Part of a small language model's weights.
Size: 14 layers, width 512, MLP 1344 SwiGLU, 42.3M parameters.
Architecture: RMSNorm before each block, rotary positions.
Each number is 500 + 50 x the weight over its row's rms, rounded and kept within 0 to 999. Layers, rows and columns count from 0. Numbers have three digits each. The size before them is the row's rms in percent of the matrix's.

# layer 5 MLP gate, 1344x512, rms 0.0944, rows 0-108, columns 384-511
101:481471448583617489438605483480514403486482402500546503574454523434467558481530546591500410483524458472492471461534524530535558539500503529518520546503450452530541613499586506564524493400510485471368475454481486443537389557535443555484558400499516503617543486500453523488567441430597508459489474481480446558574439567414555397427516409459536487493532468484471575461553470468496502521491
094:591495394516527474495601477537557433577509478518537509462487445538468464537565532431440424437424511452544484583504535468493509528526482507473520486513542499575552576592566430499418433466487485430574554545532501461599439541445376459596457455556510544430412499540315489486542405460525421475511565513540445479449482428523452523477528517443545512545359480515519549489489472512501481469556
099:423561461397482474512607548515535521561590438492460510491505491443576464533468598460590450542584484534414535500481462466546475506502488451537444450456486491470589562427522517523407480510391520464537435649561494496507511460359521536491554490581407522547498473565513442542564588466568476547453456481398546431479605494504413588505577470448508463460458579526558398525518499631533505498452
095:561489514548567559463511516482506524514367526383495435462501459527523503479480542549531509451565458491443490455569554499491504438504478570565416456477423438559532521470492468530464521571441474584525402481621447479548483469452520491503560402516578448621572551490528531513544493462506536543528447484434589600547531511511414569543461485559422621535531409507468556460530457536450460569489
101:551517483554513481497572572439479422544444401453514504507407442498405607504532521559490504489565454561598556488490578489604413513414523459501580526507491523510536531456436521572476529466440524437393486493462501561451506403467575495559494508525453479420556539496462442515467513473442533379474548576515456600408497456488424432491415479539610470591518472448519505508566525470494558458535
095:551516539484577586571589434466383492567452497514501515529515525582489565461480517543463520570537508416440509569507631509480510402471540539517454491456522540464623570621513492474478488497421556478505532449473486488553541584393452508499501544470456451490479468483595551468535498463460475515548474528467516581536423439500600507475461402481470446500424434506557646374521443537452430588534
100:485515486468459450448571550533608476536445501399485576498495437456533499463539457510519562510475482452545549502543579469521511458452557522585495480526406496491483391381467481512509514424475480554478480486481532423454535450554529514544629452559571420413528516488530467488543473530551520518474477407446485451509524432374536522459489548449548494489478484497402549394519603468515571481443
101:493657460463523608433461624523497473554520556458404432550486546544512473514472448514491507427489580486481535512510537566403526460581576551536483537527476548487512537442521569451494508464571583532455596498582441510554476463551534512470454472479501526489508545560518582422474558475530532534505514475560419467393427445462478519435533477464453605508439529481630378538555488536600407430497
099:486549504516458490488497421468541490424534577495469436477511609526435417406395447397518474568384503568483491542501511540486514475486497516502499575440391551504467507562579468407466537423429443389536501439466506521527525470529516490552500466465544475524444529507490510515593497463469521509504531512521522460498508477464493452503513493575505513454454565534507540393583453567511477584561
105:527461605506538541504447484483518515449472479462482421487489455433565409530507498564476485480530496516547498477601574441491547551501505626474493465514610578539615460527578522550418500525461494551570538514530476504532492591434558469468522410465497551492525532486516553459565506471483563432514519471556485518500447462615523585473561514502553538547518518548457491479563510492437557462494
098:534522519469595510519549505532544491564536515458506461551525636533430401528517497462564478403480473454478461513468475479504506488524454599498465489568500481572465515438494515449501513515610477476550533605517467455486464453605541511495448430554470487478461490533441539509531569394480458467499488508404508510502520456565454522456517455479557505417480515394622468572508596435456446528509
099:529508476536487541548557422638465471371517491507521501415562461445490468495523536425477564569530505551490530517493452488464567530581558478470572398577433490533570436558468450517588499487476401568480477452456451516385534519491441489473529441430512574495504493482525548504481395505455522428488539530466608489535511555445509466473532504499560558565425514542492437498496472498519443513481
104:419495529479543422419605473464407483581542501603526430478486494384598440515479547535531518480543504398479552446457438518545560435513565564564475497424484438512445489423618397422508471513498494445466471461485521483535568488493467429531548507601479527536448500447531530524578514427501507487470547566523516493529548506535458497515476587507506490536525567483593462506459425480455496455455
099:541482582460664462515447581558449496452546547548618524463557616483555497527473444531471502554539537486429493492433553431444365493489510477534458462417550511444497475400465451390512484498513410528550549526532548394452571403368533518431483484469536540529510514512429417490517544586539519566483444489566391556463431417440521528508540510469498477532481478536511487539494506429520401531549
094:459500532627495551508506501390564538489467475512434499487517422494513523542547411443461583478510494481585519591615442516510464605506582459479438495546494498461449435559619480530541496491473559494522437536450399435452483580552550518391546487580417489540498440533447556402493474464497472481436563544523384482474449480553440556422481477566557456500572525435465413535569535497524510447443
103:502454466498486452600471463549618567475586396538505534465504522509505551499521519572493551500578500542483489592452473545500499479531410470529535632512449522500430550486503470494459531499455532525514451443509462414477485442498528583477547549504448439463441500520441463485555550533514478499459463545512410431520507605514488559519529445409468494510555505543407518448464470483548461605485
098:596514458587473560481598517484539477535402537535447536558462511455462528509525502462514482491550540471530428483474446550519489501509576509479464473437481520541522479377539506475487523530523451558550507414575513562547519465502566545440530419418528440429489499584510436494447521515599440459468569571407492532514490502408474448453447496387532476489481520530498516500506527432500493506468
101:465443451516491561492516521446540605490488428463520431494410487491586483559554504430575506483514515500523526582518524556430543494500527543478513357475520471467366538440487472491555473536435487525585584546457397474382478582505497453514540534499453521475564462494416513455521526530526482441497471499394538487500464542506468555518493483523434599598519444536571535553605491422470433491563
097:497477486529476477499552532522433483501449451511456530510404491606405578533574495619543461501529576464499479492542572522521462535567567461507527404602516547580593501486522418550577493501557524471519497503426498470520464513334475584488468434383512504563532474452486486484541476415503496429525499486441589527457470502511506580468429508538492492503512538507527528472532516399528459436524
102:502541488590523547496555503553428536468489482451546461560480489530495441519499406631500477555585470554544435540448538544485433388508500526561497575561537546441522563462620501462475499509515535584526543538439503479501549391544505525467482525517425560522487521508487449497451507412489421556435529501513580469468433456503440503528571540439424452517497454418532542469426416464556463503485
100:463418488483467517559512469478502506571446530398513542523538516574498521466533498510501539477558462413448481480477439374456563491452544634494431501490546454499541458432513454429366520505562465488539495615429521515557580552420466560506445461633473501612534467398555473460611522453567458506480470532571543505527482469465493549489436424468518447530536523411557493518531523475486465558496
098:522485492487385454499530449468508489527503563457536466513584489472511546508507544446452500427396516496514461552473433496483510534555444525483527485469530450496532472550522602530506501469579506474541467487491503419541546545520475482449590516508500497430462533521545546501446570479536495522445621417573466576628500476539558499535467544485471474588411470577474425505496529487503477510460
102:485497395579581553499490437486495473526526475480509486534462458538482450508517495555420515477499453539463520456575473509645514446425474575480483472510463416508473521536525459356524382448475482481511588527499464561531509563447559491468552355526509589490489512434515548461533499471551537545562500426550551527487581518483446489453552464556467433496457397580497524562485498513502493472493
094:559535502524402458406516528597454482474445484467519483475533508529424510429527445499576524443493561545562408404554541438424495597586433479454488539615553539520435577446500393446505564457516437592496494481536498533373474350444506553492427400416427546462485514589459487510423471520439541401479601502415468510530520504472487504494516473505395512574564575513503389555482511439355561609509
097:463565477510454508457524443492593514536624485598482565483531517547562408398461453493410486470551546488565532621609562536474538424453526525503504490440532467543464520552506484523516554457525548484426515442494437509525607568515517555504543377514529580416441426504518495483555517493613504439442525459519534537448512502475506515478516495568510491595501513497515560451489465512432560489498
099:517561485535435478447543548447513581614514513420521557528472554487516586488392426528467481459497500546549412425546490498479482511512477556472483593465546603475483562504608488518564535490517443505454517602486558541628551557516563526526526470461475615567513537481593520521532528394541499580584455405477579527477401479458522540503607408468530477509507478557403543482529505480441452440486
101:491613456464474612549442545425559532547478574517470520463447545471423492543476451473551532494418444437459472507425507485459501550522521535530470548420453492483486500530416555454475491462415516493476552523519444512424440574473356552530530525584507527559553543503445529476510479558493554490523572441461425609572505599428451533427493521548497508353497479548477545467461459566540550479485
098:534482485546573529465583563600575457517576518580427420432487426522519531554522482520574561472547457481553510491527520630469541538525556430509507416415545501508553508517528544506536494542462403503508550449436499495562597561461540458496479563465515461455460564553512497492527529567498452532495456538519517532465557472498460518454521485465457558513432599565497545512550466581531531500576
097:453556419466518468446545569482486571582390454461465526547490442523404452443532435474544570500500451593455522531519454504545536433512497399492526415582545553444491547621486484550551522574530516478508501496559483561488424428542572533462573590476451545488513365556482484501547554480524490514470480483475485503584428523546598587541512470552459510541510583526500422500520457483530483491477
099:491505533584435472468478485476526413511530516439538508575514517569521456469391435485558528525469533493450491619527464480549477604380480515553492461449495462518553545396522520504521464478526454500432468531485519554549492454436599515486441470436564503398498478531527430453451539502493494465457533458517492479478400574525537588485580542447569532496605427462540565526608455484489547420559
099:453534508453487439546487518418560543518528410566479495456517478538445452365439546480476559524520431491455501567489585564502498554485513539534590480498511512522525524387526567546463443490504451511480490492501454502417577557545503507462514465503491601453512496460471419446483569397515447386582461466482558451533487527497522566538434481520531509454518511379554469560460578478506457465512
100:471501501578535511542604465503482478552578452484512506518539480527539586499536487409535485547505522508482505505578474531505523514508458483558493484437521518491554538610559520379497447417524595544570428477517444483499533513511491628521513399506543474454410488485476546573487449444505468495528559550541494430566486556460532550543434535514587441534450547413511443462429446531421413538491
098:472496469480441550537555486473460472509531489561549501533439417557563503420478435488539479489559565529432568489491441496462490499362507465551479528470450474605548595483477506475433534485603479460557391476504532524619570510463451539477439481435473456470539566614561440523507530487478471441466484519477511482498480506442449444566518538487476588484424467461517490572486447482539495463512
104:518413515529589560485510494509491494466437595540585464499542523453497588508518460451576517547585537385464506537398530441497523561540525563443434489465475488513463503491474487491506514460544476506507536517527469583455508491563495555476548580521482507426557496492499409476552477489561535394517498503599471616534451645569596557496540441441517529543534518453480570616488518593463490633470
097:530586435533532598458386475457476461436492564467478509610607454432525512449559530481504463478557441491572466547502470538536560547540435509566490480424561569426584461497480531444426427468530461428543563480402457493441495452501599585515586489419465432428451535509442499538460480397500420435528510546561541510471390493550446506476563452555524501502526558564459501552580429549523503621466
100:502522565561523618520568546459420473508522480387490441503496487463553477495459540468497535456460555469482515569568471546540483452493514523512616525436508480496509561380512487435507537526551572489558396473555639486530474453551518504517566586517496588459490441480524427503454482476479551518643542569411434451543435465396546530531525487497483606473573469544499436560487516472523537440448
100:524593542570538532472515516523492509511516523462496385503501555549480656462473441455506493421573495461504500542548484406389508545485508530558585560505490512548534567459523481508508540439528435542408480459483533475581501480551359533453501404526424523533471521582592495530513458495499500406505492461499471572583582471387460482467494501593552472503580551525478466445551474467436476533460
099:504513533521507562524541587510518558461548521467491460508476396429446428554550542467412542460582517505549418473556409543465434379556520498520454494474490571548477533582603475456559518505507515435483512530406573558541552507443537533503486524504546473544412494452490524481526683440551470582550571483474451403534518502493524518508537507624519506446401448497539423548475527512508402558465
099:526447457453487431577509475401564472529502555535459478457611565547549518463531505395547550471467444443586545584428465558527573554510541509475557455514551473584482495512599553510478518518564601498512443475531465469422500514429428430434465541571497500538420462584495512575462537508555504450481522463519498602514602523481583484575445567520498452422518608530356541473513482570578439401542
100:426458474522587387414403551494533528408466474496514604452549520474438585491533489527534512433493502541465418446585466496525537520533537520533530403508508548523537537463536419470536412550391506569630444569536520561447519445462595487571445573565505446554529476504386482501532513411559484467385494487498515458526478438460500492409527434514516536550394429439532450489475517603522530507432
094:410509525482532552493543587398537524532457488544445479546530460461464554420582526403538556503468486426579495533472489487464463420460453565488556534491622622568461554570507484535479527363468394476471560565564457497543469481536552603511509486460510501501539451527442494460545472459440504498617526504441394545522575473530455589496520505596548496464559528484483551504508524528548541526467
102:527559503479470484413443486471485540536483551527523516509505492513533515496490478576497446519552467559502428460558470540429517596440631600508464481525418452549587547480561449523498561465479524499544436519467489496593508522497555575426441466445390450439461551510474452501425497497472482532517465455456562489437533500371523476521427550538485551492510508529447447493580516485494539438565
098:442522560569496449441607494545457476510510593500477609536423490516528502538526540468482491456470362468517497501589475531390427454468572579490561526461565556501509493464524424454487437559565546598474524603463459503530516396507447533446497621481456628428599524526455470572581519537491498514538489497512587433428504446494482518480527479489567494521507495617469527528542459606501468451464
099:511432443532529478380616412503537503477477460493442521488510536454509459448441617556556448503527547519487495602444449553535520539531489473480551503482511457440459554466561528495508578533561556404469491532463571462527441438517509529477587483526481504445373453535411431548473481526456506594466462456475465559442629531476531457547525526511453490420493479526479555536579535488505390494473
098:540505435527513542506490506511502523544461437505470523532451488543467500522482502405459530554551556445594576523466562498437492461685485434420499442403489482482559568565511479614480486410546601461406439586489447529511479508499552541452542499565514472460448473506452459338526528565512532488515517413419494483496576509507428552509483499544616448534553444475513477452519469524520377518444
097:529413496542542492507529457534510478442468447487477463470574505518527527426486548546595597530405489591419496561512479438462477448431494462490585549401505464531536498453472460415500543515515510450495557486521451539469492453463532474498612511515531536550516556518513429471566535534485467480526434437481450425436530481422581528450450521516516572511584495510441523483531519464466440518489
105:459485540544508566492523473530559477474537534536536524526657405438476482468406498476489617522492410516464527528430455554571538534533390483452523418433528513521457493465540511484483532545541569437473520426533501479389535495534563464477570510524497549481508491433460469428555484512446500360520616465515485479565510526504504440558473477500559522528304544459490461443551472515548519561468
104:500375476456501515455419593436469589498527429488516446401427496457454578587497517532518504509490494526518515536563471388421497490471537530481520564475522487520549432438599509474522561470451575545516516434592483441570528506499529377490521502555364461503598581571574511521507416653485418468505502539591520503481594496522458512481497527568510569511601444512478468483445533604450472462497
103:500469608491477434467487550449458604568542478469550509562469469420523562460469538544463476586374488478545494503590559536561501486492393442515471437559546486579489494474537480463537437548535578458534482435475525467448570506430499526454588593469451474554521515525449558484464456475528489459566573518526471603556413530513536457520497471437535495486425514569541506471532525510512539495518
100:494532454518498439497502508540502492457461523479471570488469474482540579523458500530631550484535372572449592487451435469524563465496440476427485394527646510513351462421464481513538512508459499479502471459418524603513494502408523435541444487517517503510486477353470470472503545559585479426510575475460637530397537513442477517553473443532553454500509534483526478455419467459457583540561
102:458327468501489545525456578564530505525490522567477503498444446476420507533523560499380521520545460516410474508533469525512528631557485474454511494573422477438613554515613481465507590521511385525538499483473483574464397522504572536462461450506559475540497419442464548407484516476513536451498574513507529533532436374539518513534464462449476462450487431456468485602531540538570513424442
108:480531616461547494467487546502538461563505362541497480512524452519496434503366454533462510448534430590493508551477560478509452557590491469453572524418460461375541561513491451456385442508455543513575463487480577547490489496521417525445520597407415480475480472514469508477538527541516520465536433490504511537483482484523542465520454471526546463471500508450426489562606543540574496518446
104:519542476539535451491469527511594469394508483503482487520463444452468527520530444405455522567454461479529549606558471450424554473503469529559401490525411467466503476535493415485501572603558574567567429498458475572551525500441413406597455458491513449493471489477500501476470595515620632488483499525455422539532506477451594510441499456491507471530577538512466528558573489464489545520441
098:527504462526483568535502507470524466525574473493459573501504486527470449438444399578526538492445409518514381483521503427546411503563410513483532456537481481432454503514514537504446546477614604489522478492578433555420532498555484522492509436532527469499584482421432580486537530482542508482517535487433385518484509512482523434539432554451501500511546516510484495524428617490521430452569
103:508488456476507468516518539603468528538512545542447646550559531511478450485537391402427480442494490435587485498550426522523544472580546606447485509524520511452452511469503503472438509481510577494568583457541480502451631421528570542500480569438501549449505470445523513531503449520505497626482509569489540481447400525512528435520514562519434503572452498480446516445512531612526494486521
099:556631504495592557521487570426594459556532535564537589452445420507412565463503525440523516552447482506531474534503401518566451547484509501446516537510510538498508604476552545467461456482541448595492444586537453517472551524494529420472510516493478448478493493632492515424501504479563466456502499497481458532455520566458559452508521459502591409525492497574372470541557421542419564538541
100:524560509511582535463435452587524446490511425406532440537505525456499484531541525447404574535574505498535420564510534546438573614437474480494487487463437493470526427555532510587527406539368522338437469491545473525516542549568476516553469436470533515418556544481598502478519610438473462514451519537514537452541501529464505542547419472503422420460565500500524561398424525536541498468497
102:520515519562544500497512460573585450452593489523471436479554439456481421445449466453475524527542539506503572447540455472462430592519509441571400587469501504470469490556515534516502501567539502497527509563481428434481453472548578425504542418520424389538445461535516481446468529550502412498483541467592483512478498557577547601475555546608493558550573568540421494450472510550539496531571
100:496469558565489537433567474459448468493497418552473472492413519540440577429449541546530490481522483542538486611531464492479607584496516561544551446547545486428449470521382513491477506455640495599483469457514511484568417504512583492470483569515439488524544564552501584566513464511503426489482467499458394622441455576492496471445556500420557504463507479536477483444504476508510481585455
098:536504501471546465568527482582582634587417453513504501460478465502534519434484437530427456479497476521464539449589466524456507530453452501525466521440503552480530469498372533544519484508487479513465429502523420449446472489559497501542543451522443528505393459463451499506529563485463451487507461496585554472437564624405494459432484494608487562488450587473481536654519538397450503538494
103:509456469441516504492465486569535537517421461517421503489480585552542482487529435421530522486480452425548519618459525554463501502509566488544551586491572516433486435496512415535475498440526465447573481480459477460484560582554502402420434431527536533409552519538472569506521538548529484523428527519486492452568532535576489491539430422484462500512454543506450542486483453454517477453490
105:512426485510556541426564546415465454471571498434529561503460474559460552498556443542406510422538481472476502459585517490574516509427569455457518416429493421486502530505482481496521606506446503533446435494426478507457482503476527511487442605473480486454455403355475464424539542428451497512500415493494512499459500575570537548492535559440452542434571535463541615514493518475380593567496
095:486550486526531370490482510526511480468467467478451582490424583464558503503539434472565519482446494441521549513492465517458514452443512468435472539529565558459506471418550545456427475496532436338511514592376528536455512536499485500390546462558535557475508489446422478527466593536511548472500586455586457485450432472456485469517526583479530517491436474522525506501478536458580454499514
116:523510451482464472557565482498535455490524543465474514542469468494491503546518556537610477430436583415534459469503496507456508566531516493584437494482536504466533567490493529502551488431610493497504500479515468575552545560441482426551433468460536457571568556527568430534479446528456421583600511557479529531556555509567493523529422451478591440462539429496523572527483458559412460514603
101:434503462472547475520422524429485535495449487475533518556566483444535410470426496517553453550497474434423509467519523549494479496447536493510533417559491528364585534571453471614435490445569440576527468486527459481488416529547394505525488458519507629452513522517507487519512558560462444500499531533588543433499445480507447526419503533542492534467549494497447450526392542515457431341510
099:509566458478578495411558513476452521527519465470528536595486441509520415443504432455522504587411560366582499520547526536425532457385435458547473538488621489448524474505547512484544488524463559455481475501505530531464469486602438584495497430498505418493540476539515509478560514342486531455535479622551490507509465521465540467529433458483542519540501472491494526492413515526512516557519
105:477457458396468538428418573518525496534513489479575401584360599526510550529462574377455482434509449501486509466499615607505455448535480428504499552588498499448453566503476427525549462495613397466469432494535410480545521373524530591521477493444434473507574486403514404498523556447450552479455398469552610412451487609560493497499614474514461587532545591489577476491510429496501509512446
098:488515497561521469437533516482614532483474414524512579526493515461490473532453599465513530456571575464548405428526487517541557487527483578508471500552522421537518491472509507570442520523446409487558426449449534550536441541489512541574476461501480466503503447467518494452502412394524547401581555478491453487393524539475457513546496453509485448536485419538428498478469437459451410535499
101:473585501486516467589489488470516473510484535500376524568520549454464551445558536460559410553533508527515471488443387527467497489471573494480529466489629633537466504458540589543540604485463515500465446457524447483462584528405420638581433488512444483519573512462496470433544555434550544430488470507446492575572538567477466432537444487562615575489482448516545538457517450445528499476466
096:393436444542557514450589408468589460558514529516496403517518568501444466488481426568494509544498437489501527480474513512460482523591470458551500446569560523473529481543524434478429475466491499575534367428494570388519535478454452505549386504489414420513548319442613590393487476483490597477528503499478490475553468514480474442485454460605526517507464556509472486593525516528509484475517
104:572508511425528476501504443556574481420507480617556472497475520487430448454428488431542478634469459418449451525489515460456504492480493464418518532533480557466471395456545433507567536461573492522599454481566573498561499489441472426517490455531503487483537485513503455466545586492579488501382527512538466585540485424517516480571474509550566535534494462475543459516553504510485435549465
102:482513544443441452516559435550535428505517490510562523512496476547424378508407473575498485457538547542448469459454460458588440490501511473442570424485515483499589516463492542559598549470488392439371550490597499454515568543382407462488489511459513560481540459423448524468514527504515442427536536513501550570428466521485414451537452589604533609545400455439459524544533514441459517473555
094:523408464426461555510468571534479543500490582460542455468511490416444461523513407386501511406543482470537536574516515583516502542415490467492528468592492500514461492531549492552462520431440493482470468517486539546404507478422476530517530452509537489501531425514488497436550547455569488430504653518505533477580454501496494485545462407532502483488459475625443534517533511498506505479388
102:477517518615443414490480483488618578469537500510542450504495458478467442476485463534568426488503565572545473574457428459478432484622484520490512435542533506523556508499453513568521485549538505487586437468590546492517428472626622526631513546597443554535438492546508433442458472517571480460459511531478497473486499436547576553497377533451589481504502493501473526469533522520540467436532
098:402588499570533406568485458437572464408529510549557608501460475509498601578493549641491563477587495470477557571492522503404570485516485406454517478534606490545422465526411548442404464459596502498595529564467541554415497514463481501382522463491505504468500523466466523500503373502477455516456501525519495445497480623477417489449486466431550464434500526487447506449454548499493512627469
099:604482375447468565509524463473529437386563486483508504444606562465500429436493495515490497502552525464609566562441492507507583479419531510466536486463521538502544526527550486612446408572476484548439457459467452355540541506531437531448558494536527521481558457414483486442506550435457478503454611532469600472487503472415542475521495555531570451442538520470448507527548504559472538458541
102:508456544522529509642455517522592440516434538504537461562542611509491378562509443501519538520466509463612569465426476447530483481440395425531542487573536416454527505534483490443528565503409494501557568531447558532496440520440600466579563523540434504473528459538474521530540441378527452407432545476441454470500458585479475507440569476486461516451401484497482469481462559537506410536542
099:427489514563511573563498461504544575539435435535445478444486403460411504495473538559524523468518540436527469462556510455517446433414436525435497459570548509531530482498480496532500461528569549512462490448534508442360449499598496538425574498519545436518515507544577561483414531485495501416555540414526543575500462455438494456516430420464545512594465616457549509503518478496513466505513
101:510451462430527406527461506527671447471582513499531446563576480439534520451498546512485557482504486471523561551542584392528517515454531533565515481523599496476519506441580531495404532563552549499394533492480499462484479419545499462570541618565476498493464481485499529521465460537478443346416479480482586493507453555464502516461459534604578480550483542480440518459557453493579437535468
095:584400498533546505476453549512496546475560604445482352443508510492529450617556524503431492462517555584462546492508489488494546520513441502512516471622569519544569505459488454553419529490507489512495495528569513412514584393496532510497493517537425513447563524473571514462501464481407495489507506505446503520533463564513380484470424425549470485570533487506566502509556476444488412421500
104:484491500407448598481544550614548426478508501420515525477515495510479505499536587555601394567432550554465454469478548358481548466465443512450556585511467498436499481459503470457496482540534582562569518556506461513518478449554555497548482462433510474439567490529568592390465533528533561546592451486476504478538526539366524401439517549474473521427483499530493467355460544511447505564516
102:513469542468481533459522537472526450517537475494552450489400569537519558499464463568563525445597487537496469555494548578580550495536419380518563478403655508491506559498491477428508402463519524476514534496556524485495555508467509558468515467580594478533486476515514437458460515587439467464562417448451511467501472567459535470530422506504492453484418390543437527521519389581601517474438
101:560498384436454535557471500574468625491526509582421443481428501563470574529569463548526420583457513514396521569496547477571542421460452441616494480473523473537505504460448472556526510509545543487501540601556435471469438583509483449597541543526496534518437482500486554494505459563485511513445467497443445499424414471476539491517510505478512463480509476512507530568433383454417507512557
102:486576528453513519576547583527517555474585478413474499588464502421481364440507423548519397569453499523525513492479473396544576530474565544545495461496520600479439529585498470476542452510505488581551494472501467533496506520446494448518578395588490528522536515535550478448417549389531499495475464490541467490512500385471481470525537506515470443430455499557477494532534460486474488447577
100:536458432531531556564476475418527520596425476458516602448470538567487566435443440492391549495495494468530529482626464456532487564526500580532512457442512436516484456500533578425531609580570456485475514492503422442565510552435499568479484468510497486649452482561484474560456457533522443472489425559585554499486543556544488557600473472378522527436562473493569581506496574491499436505453
102:399524552526453471476483491558531491557478490458599483557587452439504491550495520449480514510475500495447624466480419507402405498465439556469507496541544473469573573520530422510515508508407508521506487505438435506534483473477499466536472400549517425532543511469429438495478468412537510439528505514475466457468496557451541548502450551439501521531513490530428494481393497529520549512442
099:540474443517448514539454567505440653426604432518553549586480487522525569372449477481482407522497496529495432496560527397448416495568536496540553541575520472478503477490532526453445535468583542595404504503553456449496492471500464431550306431490568563456460477438508403376513502502492514552542470439407474527490455475464463537537438475538541530546422510393507539479461468554573503494573
097:558553473535506411547567498431492443443506465511508563508469518446555537580457508502474545443591593425490459565502477505543504457505493534487478506509477547426544504525460454514500373410467444392454591489543456493415487568519453574555519448454500535508513565533540603471483513488500509450500521507525526438550452635479493550476541480523455505461412517499537488597599520463576497506468
097:531498496510389505516519451506527478555528418549457471613485543452485511507546452535528507452507509520509498480538495533562502489519461451549564478522487585530448503519424522560499524610565479522481535492496527474507477535460497543445528599443555492483544565465489497563518485442444505510561520375513417537519548531497470584547424426505473491425540508615506545451567555428463433533488
090:536474482494460541540478371455533480460514451484470418415505443594560405447517488520490475420511503474536464503495450495578564480544500425539432497387459489529540509491482436449571485471472504579489475548591516565590573515663571518573486578490443531480442443357465478457503597519510557569468470489461486394506478544478454563560508452561508512533498558504539537486479487528459531550569
102:517419509513477542473498500482466408462484489513421411509527485458507485510439561527417493463549498406528469468640464560524529536498481572424451460437579595578460534474573382491447519506566522555513465514425552560501488489488463458483459404582517585543545517459510487556490579453573453559532583514484554428487583531498452533506529528430521521495461399449522513505600476619565534535427
103:485450496484453521512384466452539482448556493507422482529497504491566545548488519482469501504429467471543543460462573431531480502442436561532397391590514541391507509532494571526507479448512436545561542556484581498466491428458420429489478481418515427515531506617500577522466535407506439579489503480491527513492534529519455522470595534477509602496531434560485538433478492507540624505494
102:493500564557512537492505480497552566500487515504523489525526491495470426410525540477472461522432535490558542513472599489571472559500446525462414555444548503443430569497522430489478461468561449470449576419476483497455544460560518497559418485658520514508566535479446486400489500484613521559441576453511518440471385471578445541525551530397451613553495494498543447447454404493471448483479
100:476565508561478553473504473500493496585620530476569528457501450561505458493514487519536572486423461477485543542509484586514534546555553546558489421414544494508545452516520598555504508497508480518522375523507573496549429475441440550452535518485495422470495472453521495528583551425532458556573411417540410476486508486464485508567503556611438420570447485521483495469507503495507475472609
102:521386494576483488559476462510527561537490462431567511501482511519565491478422495504478523489578544524542494525628432523547438585567530435499533536542506444484528596521521442457535481505494526589450502545495444578527485475487488494473539398534465473491420568468521497492586426481482578481460507541622465519416390493503504532528504474479550507439585502482472419489520495551501546520498
103:508482553483427424496329504531482464470485430603483456393500453528477519547489447538429444495588430450443485514563626525510401507539599570516522474468519461520521585401513459598452583524436507501547542549545498566569518459429536486513505591509499472505482557465334526538489500530500554413466433532536523529453479548496495507507489573543509561530502550485476565489554443439506624444517
100:440521484474528438443358460390531536478551540587476520519515508443531535482505562572480433449513515463424511417490480585515546467554501519485526512430509499516440454540505411433503566498486454472431483381442481494530440530529498422590458509648443534478477533491454552470515443522466400568482433517508470469542532540426520523549547449560566485526450537432444558504465530472594426547466
100:500519457468438477544504627482524487593433408456506468512520542463539570439459509559548517496433479464356470484488416559528444487555532546526479457463465492495513496539489477460496491506609438524526466514540444467509486550463468438605438563483465555483526541510495587513517436484494474590490543536537546502494475507468499517570498538570513556522496470528502547552531436537530511483438
101:445418546527423523425493457574514480419482459520450520541479552551487434535413514555551530527504459492468506526452447558572440470434473477518459491432655456456584444418526447423468566564536484521579511508502501336471418480441451552513490475556526498510531535551485447487506451494479496523506452501490524551486554477536504417539388506479496567459458535458452503476521546536563533503470
100:591579531543490525467456536551500509509440524531440543483477559454552499564494520478585565539466463460465502624472549584542547516501459542400419434544583570476553576554555477451539573508501556435469516576521456559558514406522371443481481492541471546473416471504402433534507535403485487525518528478420430477494596501451503465525502486531493437546482502504528479407455580520478446465475
100:457537527529536542614446481477508557506468545455417526498506535531490509442529461476496452493399470542407403521480418526483466511567487530530583510451448547565520525581574473517444502519558501514544537497578463480490430516497527374505607491489488442415540528479460458500491412652555444539425488506402450433580483539458480483463511405489415456458484570400508545480467473566451512528422
100:545584584533507471495593484496469477493516522484557516545445500496553407532498510505549543513558468569536494418510499532528506566503371612504519532566472559482485519463512555484591456483585574456485573520428510493523401487444485446577576530512545558473550518498454554418558434571462479497377536453544445603428473516504456462428514534533519452469558566513459457493613561451528511426448
101:503501522570529530431528502479533537506497381436525463447461568454436503406567423515474514462593508494483498443447489591527433516550526492464556466533481481523540465556465451587505570443610542564518520467459548505497531449482514495499493446484514533486417518460512512422499511536474462488476521546549435509435478541424545497519450518392433539543573513408455492395511446482541466577536
103:529496530475421528500542470468468527495523626501474517451495499454459483502520463490516531541553556510484538559487592447465450598546594437563545534493500482460511506560542529505482509511466520453622592496435519591526554453505541452533571523492547453544410497418488503444513439582532521498608501475423600483511413434460520489515464521507404470536503486454423546505517569445484532512587
098:538472513539453563554616521524430567535531453567531433553613512502537569512539548533564535448439502453531571466508449538531473475494572419509536492568475522527563491469512444497387481405469403504484470451496548501530523463448501437389511570520505541384432536503516491460460468527414535479452412564561563497516501515541434557514461547395466500457528475408473533489455436469470437468472
100:513568504496495454580500509482409522422490526570495506473433496498533544399488541511481533463595455575445518558362456490533483506423632456410582524442492544526427494540392478504585424441442502336449524478477497460498518569466456555482488499564459434509557465427447545533475452573560530639418527524419484517470510553463512528388454550534449593403465484505541558535474418547578503472488
099:495527427445484513474522519521549490545632555536453599487526555537583457446536500538505586583501561445539477501521541556492487599499445359493480532439470549494548555469443463485496471529516514518447577530474425476555489513524536515519559521523474543407552540433533432505533513552476443607580517489559446485470553433494553440522539481466508509461527413490505535509446556435465532517442
104:447536451505500608591490474465498483551504548453552576489465437579480498510433487509443387508438483574468418597539547536520457495482629492476498575489461513441477486500473489491565393382504471522585447532453493453421495474556514478476500423576492514593471524479489572489504516466498518542557501536469409523454519414526616483584502507580526590481563556591464461486459557501489544513403
105:466529527474488510536481537538556545476434496519466473591487484477429479562574491487448524515488599466472535616522468530442575497421502505466557443482443559458503525527443430509587475530474431456539493520452551465511493503547423490583556421496496522495544473547567508518421543424501477540596570570490418532558484538494475604492437537495514437505595494502521553481502507587440485514494